Each number is 128 + 32 x the weight over its row's rms, rounded and kept within 0 to 255. Layers, rows and columns count from 0. Numbers have three digits each. The size before them is the row's rms in percent of the matrix's.

# layer 8 attention output (transposed), 128x128, rms 0.0745, rows 127, columns 0-127
118:059171166143131145153150114101144119105118165132083061134218107084137130149131129098115135118189146146110101146144113159116146101156192149133140073112155133098127085142196172150106110121134140154140110094146185092121119075143117118078098149110089095115119070164109126176119084148135114128083111114095155120212122147148097122103107139126104184098146152233156078043139117137114110104119
# layer 8 MLP gate, 320x128, rms 0.0872, rows 0-16, columns 0-127
109:142108133102154132157079110113163095136141145095133134082148180117148137138134114151150052098163149180096083105109148159153102155153069080175148073139103159013133169109111112148169111086143144062136110087072123173093191142160127138125157161176111111136137070138153140137146170121104180145132122121079181102138107086123088139099145172132105037115105130136150140124115093167146115151160
097:152163160137090102116078098156105177112161120149112110076066179123106132187106104112099143056116205151109163095158109069090132114104165087135114160125137108166075160102132134168128117105160098094161153136136095148110174128155112124117122189123152146153150131124109118123182187118139081139109079165139145148095133065134121124125080158160101181104156182161125116150083158160140150111017
101:137133118112157102097129174193093131096121049105076130131167152085097145136128135120146128143132111098093100062124171169089153155082145166114139093123123137171113109135083147172162060173158125126164170149115113148121121106160109130147121067152136070137066137157165068103173127108168105162122149039145105159103110108097080191132069138138104043141123119150145115149132101074145102087129
091:103189110126163197146116086081087155123151095112144126133137113166085115078163072110054114058143135158159118118144115073107112094103101086092147121172171140089143148131142103158164065142129192211144108170181112104059120110123208159128145108069151139117128139158096112162154174113132139097149112146098089125134113150104125101136092122086104146113120082143173150075126098157115123124180
106:183105116119130078101173086151121136123107107138113136105119106131075133158094091132131129150063118156110129106090085125152123194122084043126139165151156122136146135118122112149149110089169175102086124089149168108126147181131175175137187128127092123174178048117094165051113114168067113159149134095102112192094131148183117128142151100067191105090142116133143162101140125127056125104152
092:171143182136150134130138128118148078153088067090117120034159089140175130149162101190155161103124101093171170174144161091137161158093158189137127157150146143107131119133184144107141090155134117118091047150100100120107151104119105136113119071075148147161095147125139104119114157163172145093181108121116178148118101102086170128093057146158124173107131172150163150146165060110188107153132
098:130128126164127096135138086117141171103126128079146179104167140149137121110145121121092112070141098150154140126101123091126122137140000112078094143110147126079113145091114138141098146132153143113093132132052117106081162086142148085079189106127123167146090131154127156118138024101114188113183107099112117145158176124110176119173136084126067124120111082121136177120099137064143163150143
103:136182105122106115073108182171116129174141161116184140114128120175149110137172111091127119115094096091147055131114130107137195089053153101089139122171187100189145178093121096165140121119178158122148128098126126109091147104101105146167144139163151071161120165169082164133112110152156121117234102133167104128125132165118056099170131143120098131137167184149087127190118135169119123123138
103:152146143147125155141111120114159162141147101106179096077111100149122157134078052083149131182145109204145170148192114090180128103147090133149171163108136123095095109168083154143138173141169118146108193094106111162107134048149113149117198116108140093128128134173164124090155089112081174120107158101162183156150119090120171175167129140066194167130125128111130099094176080132143113116123
099:044199149107124190119122111141189075162200130122108124120173098121093162123161185130127133185072139084155121108111141128120080148132104056167119153136172167072119129118099128152166156082147106133149098143137151130112102114146185118145145081088127057141149110112100128125148131159110136129136071107085124163191154059143164168137146184113110180121103195130144145130091154141157130156153
098:135125133112139160154121155126145144074109081129119128149177133092134169107120148166159133091162048086167115122110105114121143155178069084137109125194088176106178160109151107163151124124139121126135115145066100110133127084089156140178223166092108147085037095131085189117107128163114146113132133142142158154078097107095120135094123043145137128103129131075137196182099121154166140140118
100:100143147188177144143196111134108126173176112106125091178071161122146128148112111090113134053111075119128122124088171158128111225151095116143172110147126117079131131137073160121090101198151089152106125197102145166087151142150116142161121117046103123096191127158146098110090136124163148136140169114153118173116110112120126133119140119056096201095163155170095129098144122152102160113157
089:141144117106221130126128100094165125087165104113142093142213153120198184120124134163099119111202126109097147150101121148191140153129093122153172134098107127114110198086166171183093140074174132156131125118107092078090164114131104149167189142113112143197114128115137180054132160172145149091196158143098099140109123102167129121095122152149137167066141125130152115094122151145135113147110
110:127064125092167061141155083167170165138139178125189162115097124182135096102149108138124174130146145125188074131090180157106084159104130124130157184134066109077140138162149126116109135124072070139152121179085089101135109186133146080137088103142094115095204095116131143104050151152141138147107138091118111094151094085100184074126173148156081165132119092114116119166099128136145132109128
102:124176168181104146097107135120131074060160168101134113141138111078124134151161105081048131135114101168126094125076094119094166068105096133112189113139149162047144119110163110125174148189125186096158083116087106153115091154108151174101153095149127147159182170167174157140056128118134075165105098118111131131124105141117167118191159182142157176075139105117168125123131121138116116117101
101:192061102124056146098098228143078142148105108221125148112131116155133096167150142136148129189193099076123099092086166102095119146102140119127118115089120164180180157111081132101164152118127179175075155130110146126129149128131166143127107108125152088152148110127148087151131124129156175074102125121204142129126179129153143148112108178130173159097117111049149103131103109148143147103133
104:120120217125206125144155135120168142073086205143124154112142093159133143131158161148124168099098079114096095157127170164152149169136090127140111128109119208078189084101156112160139171106097139143111103135071169155149137129116122146130092083093190097161091110152106095141123137119119144145137118138138114055162122105057165087075128115165164082161194159111114171135148119106102146168143
# layer 8 MLP up, 320x128, rms 0.0848, rows 0-16, columns 0-127
109:128168101152108160200156048061132176135175081077143115100125151090127113117135164123145119135130172115099100143103147118167080106102161064213131153123177133226189123105106106119131155129130142148093162139107189119146152110170085159123136112146209106052114141122140128139118140145187163112112110125114099100177084142147177156144104135162158130151138113146143167127151126178088121142129
089:080131162077143106131114125111129124079048140087151081127089122142084154090144116144136170141111106074082118161069081167151082142100115161158046143172089118117092055171141131056086107138170136104118127133152123082124148151157117146186107118174067143068122106156133105077097108172135158169137096159137132114161093128168146126113135151128158180132107098143104121129113072090138162099069
097:188176103084085156176122115208123098128142095133104100086139163201099138141137111155131141166143064107111109127115107122106119143080138118187109161142112131063121116086141129131160078142086157195090115167112114144082184171122170098131129141147100099105121139134137136118103138085165125108148158119151077087032145079090093129111076070092134104085154119158111091121160127148092102061128
097:147117150153142091110195143155130153148109057124164126117095166131148165133086105141156138125114151113067188080125107155144133075120091156193169127109185064103107112066095167104145157134062131085109142138084086131142133163181129121121134146093082098076123137126135149167153159143136132121119097152149121118068060071125190096151121075189111155175127140081130115078067150135137118143166
107:120190150192111191143178130137180137103181078084148090097149072112108168117127177084170127122107169157137195126094141105122114078156104168108156129102145119108127132143163135147116134186176083115130157125140092086137103073102090105113142087113193150064101162147131079136137117085082118132147121122092170153095115145100188189146105114132113100111088085096096202139168113163139130164124
098:083159130118163196132138165176144085140177130109219145130084135058152127172124159111130169185155126104142111113220118123111097142113132110145137185180175120079118113148112109158100122083128090162146161102151105114153101116106141081077179163193106130107190163113122161144160094097122133106104120131103125108148145157079071129126161059111130118196128133162155146159086106154146151102099
106:137139137156092117083197143141099154152158088116147113137137134177143103103209140118139095076130179127157153130071175131148180158119106097096192132111184096159122071132157147134185171126143082148112106104116146123095126140149091070123168124136077172140087138189178107107103144117086079103123161148149113123116202135122108130111141089112191184197096151125161100130081093114132159092178
100:103103079134103125132112085090112122111142142096100130142170063150100107133105111125161147143113116113050123166145171150154113147073173150136143130145153101131122127132117131085146078121151127128126064121100094168133089058100102102099160129142099114112135150093145128115154188128145099191122154099222135122209105168065200087142052144138139183115202073104092108116154130144168102112125
092:112070186133174086153137119142107185159165092164129133154104152095116110134147059144090159131124126104110128195097068096150138128094131137037098128132128107149106160148130147050153110092107110182181145115075048099146148153163122121168087138146027125136120112156096138172186154132099106127116114150095177102136123144155134089131157091138132117101154140067085120126157089119101098149155
092:099153193122140115145157125059108113132119138054150122118130129162122129132100133120075095138128071172095150111178126153156075156101155179152134120161126076181089111161070097112102058155162123184165165133151090121117111095201216107120131128105118092091150107114109105110152133091115114142134183110094102152115140112150103205092136091136080138093149095143137124178184149127102144189166
099:067096171204149128127086161168106164172145139096147128153170161177181096121119158140137100102174164177129121187139074104179147169136151180172152083139113159168106136055132149116155101151174153108115134106121073099136128111130069104089141107112119183099124152177166192146105107112091116122079127111103099173134159121106113180099098137088121096101122160080091138135156138154193163117096
101:103173102114131092177052094111143202153076126154118120107098116189128108128135076112157172153140128154102137074144128098127145142120076137062111108130134136091174162170136114128109157188067106132186157134144084083110141090210124096128077153158140118094145076176120104129133160140140154111097138123123098131127103130139142165063186184142099115152112126129106095201114117200146075111143
098:142118095092090121138173130154118124172109134149110101132056096127052125114194172114141158096165131167142099146168141164102144094143172140205107119067140080179168103161108189139130088146124155107103095162137117106128136139211144087162148100142158112139104153136115116207098138063149071118212096106109153149089117187105115151152148127106147127137078155137081099136105124132092143167140
106:127108075133100071058108143106149087110168140150189151140108095162125103123166096102054108093133115070124127172170158145137147110098120117057146124148124202127133156133079074170172145108120105139102121113174128156087045129137129120150117069115138102099154175131197138087154143084129106118120126187129169109164105177049138143113120136102141131143138152126076085151135104165082111102172
101:091068143096113151109109108103116156158070137150102146164129137154093173178163092116186088105117120122063113170154156162188198111077178193170101076132078102146085125140131183100173176185117118148124100150123139122126129130099118115134108163133161138167064139097086112187132189119111152136134131136140074161181108116166143063152104117139193117108111150109101100091140106155120158130161
101:146128200106127225159112108067139159145120126105137127153137163094141162093125093104122170161106173138137128184076203115113146168104102103094136138149170092110093106196124160146125134154085134136190093160108129152095171107120176136168178127146129119107154129180146145142118153064137178171089071122082153135160131124087075131161151190103153112159154126153088110084109119177131187132137
103:103123151086185114057086137144185108080183157138091112110166148089121117047135168097067097111134147147134152132116132137096078092115110126104209123161147142119105141067133090136138091136106134177145144163069119120103108183080103123141132096143140135147124148133135209088124160163123129138112078126135147177069169109095085151093108135128082142145066104121095208113113081138153090128098
# layer 8 MLP down (transposed), 320x128, rms 0.0857, rows 0-15, columns 0-127
109:080126114114104161163037160103141109085131056118147119129110117101105109105085144074144130065131131104120149096115069171091172207136072118161088163116106120107151152126150205112152126108146113116152148123071155109121118147108093116115124164105123124093151175154103117094034084156149212110154148116080143107102141136090105120094094119165147110122168114125074116174104130088120064128139
096:076077164156139107098150092127117141179153128091109052109158128121145120149126124129105174144101183173121127124182139096117160183077119138165138188093197105103148160179178049130128158101150114143162113135135116172142115098123119136115064228168107116136136140062108130140143186089103115143093124163180120162095080099133145086123122153139154121123169117170134149167152166170161153175121
092:135071029198125121136194191154116129144124174076072149132106061108163113122146175156112115149086129153119115129099117119148150079115163144115095099137102083143200143149104150120139129151080144148105107123114147155122148140136136095061138072156078104213153112187119113087115160149169074124167116141115147127156148095163121120100148113052125132178124081108073129168132119153112131151125
093:142147171160068108152102132164166116147114140151133188126130193111100118146100139152131113159168130074126130124151167114179110151087130105109143113199090126174074090121119160093120135155129143090145122133165210137209065127079047136135052149160146165069167082179114138170097128137103117132102200098083120135112153118120162141135102134159135135053154146096130138119135148151110097163127
109:149113161153149082088134085134118079119149185142146101086091144081105154134117110170141141176131166126125102173172211135174106179103094113119146102133111113071170105080067085135117193109102099167090141149099139178066152123199146157106166147104104072133097147142122110151127104145201111154150137154125157167090111109172143178170118097160113114127121077119168088137078129133072118152099
095:135110090206106083123109113091158131141139126135051129114147125114138177127144072059137128125081123136106132196095142117136171091134081158094123144152124103187116131117091170103186149111126141109102080162162095121191079104117161109192123128123127180172124181111152151148148143138121121097117097094092202110176167077167094101081143132061122100148079116076147097103116121166169088120105
099:151123142084160095168098079162160115129138136104183142132172111168096084150100153111144171133133098133079078102203073073155088120102145129109114096108132109157158139135134116167126052161147187128142121073116165113186115104127149190172119164142148102031174126106125098110128119142183137171202140107086108119148097172140107144123171145077140122118107150124081127147147126168109059158135
101:153120159138149068151154175113149121142153047075100078144126073162118140122137130183152141144183159117167197110062111128123135150146155154118051133152105153130113187083142144142141136093150159156095161151164139159079194142135100107101159117117156094103123183135170148089116123160084144122203111103093162105128111146088086153154163111151150132188090142103187104127124048148142127142158
103:091129137097153107153167081196096132138095101119105170133091179131172138141121128136150126212150197122115004093172108124156111107134112120091136157086135172129107183106102138133133124122148093142116188133085143151099094154109079121050110150076112097105158168131090152117090109161151117148097123145110185105101163162126167104120129158115120127143157105107143171083140119198195147140156
093:145135128110102178175133060135133147105091079096140152193123121140164153197143096127099121102144127117084153166116105103191167118163100087089142106184133124108150145099147129132125148095178107133166136146108101107112169103115101130160086122169169138130183087153156151128058101083073152110082112139095137144159141116121111182159194109155131078088074115077119097139120118099089222109191
101:171095166114163166147144148091192102068168136148134116114087138137104119106111141035108143116147101059130098127067116132131089146119097115152176138045181093136093095160128095077158109116162109108061060114150114161189127116124132108162144116088131108143167149118091090115135125107143160114152082159159123095115098101158157116124188087098171133167085114145111133111126069125064122067139
099:131099134125146091151059137103096180137117139134081172171131152116137172071200083107100164129093109081138093139147111113174114154114153121127191123113176130070088147162144154144129125167107123133224186097125145198124152138115076097148075120085115119114151062136150069122102148127132191065117102134135102139085103103094121124172112058162137142108108088153103177139123132139091151116098
100:091159154154129064129141175140103110127094127093098164106103156108155128090115112108144150190140145144144094069160118136179108187103236109063148143196142131102053137160142093145096151078090072094150090124169170073125170118097139096142088085134112137092169111120095129185107119119069132177116161098170094172135131148102125160144102104109121160138171108135109119137128095100177126131096
108:179136102067144067187124108078082130115174151145145130127107139135116113139092153161092160126106166123163069117127141113156167102158090129084171108177111107097117138124158097148160110161060161069141133064123127149155177106134108089086084074139138152173161115141163170091084115096100131094103106145059146098085117133089166100135174110162162114059121135073102123129143113086111206101134
096:112119101150100105104135122116128155173119111178106121200076094078119159107149145146130122116148136126148202155112104111064063111118137128126120104147158094127147135099126178157107117080126183127070181146173188174132174157155161075113074078140181101092063103104116145108124178127087151097198100083078167108130150161111137102151133178133112075145105127130108185165100107135155083160110
105:132158177116108138105133166173148131150153151110104155088113135121155112122157163118061029200149088111079110161125156090081151133084117153153136082082118091127165153188111145126100142171162166147150098186131152080106129056064117153108117119139151122092197151148115093128158137132157138134118151114103148143161140138133134183087115186099123171127131068080131133114111103093196113193094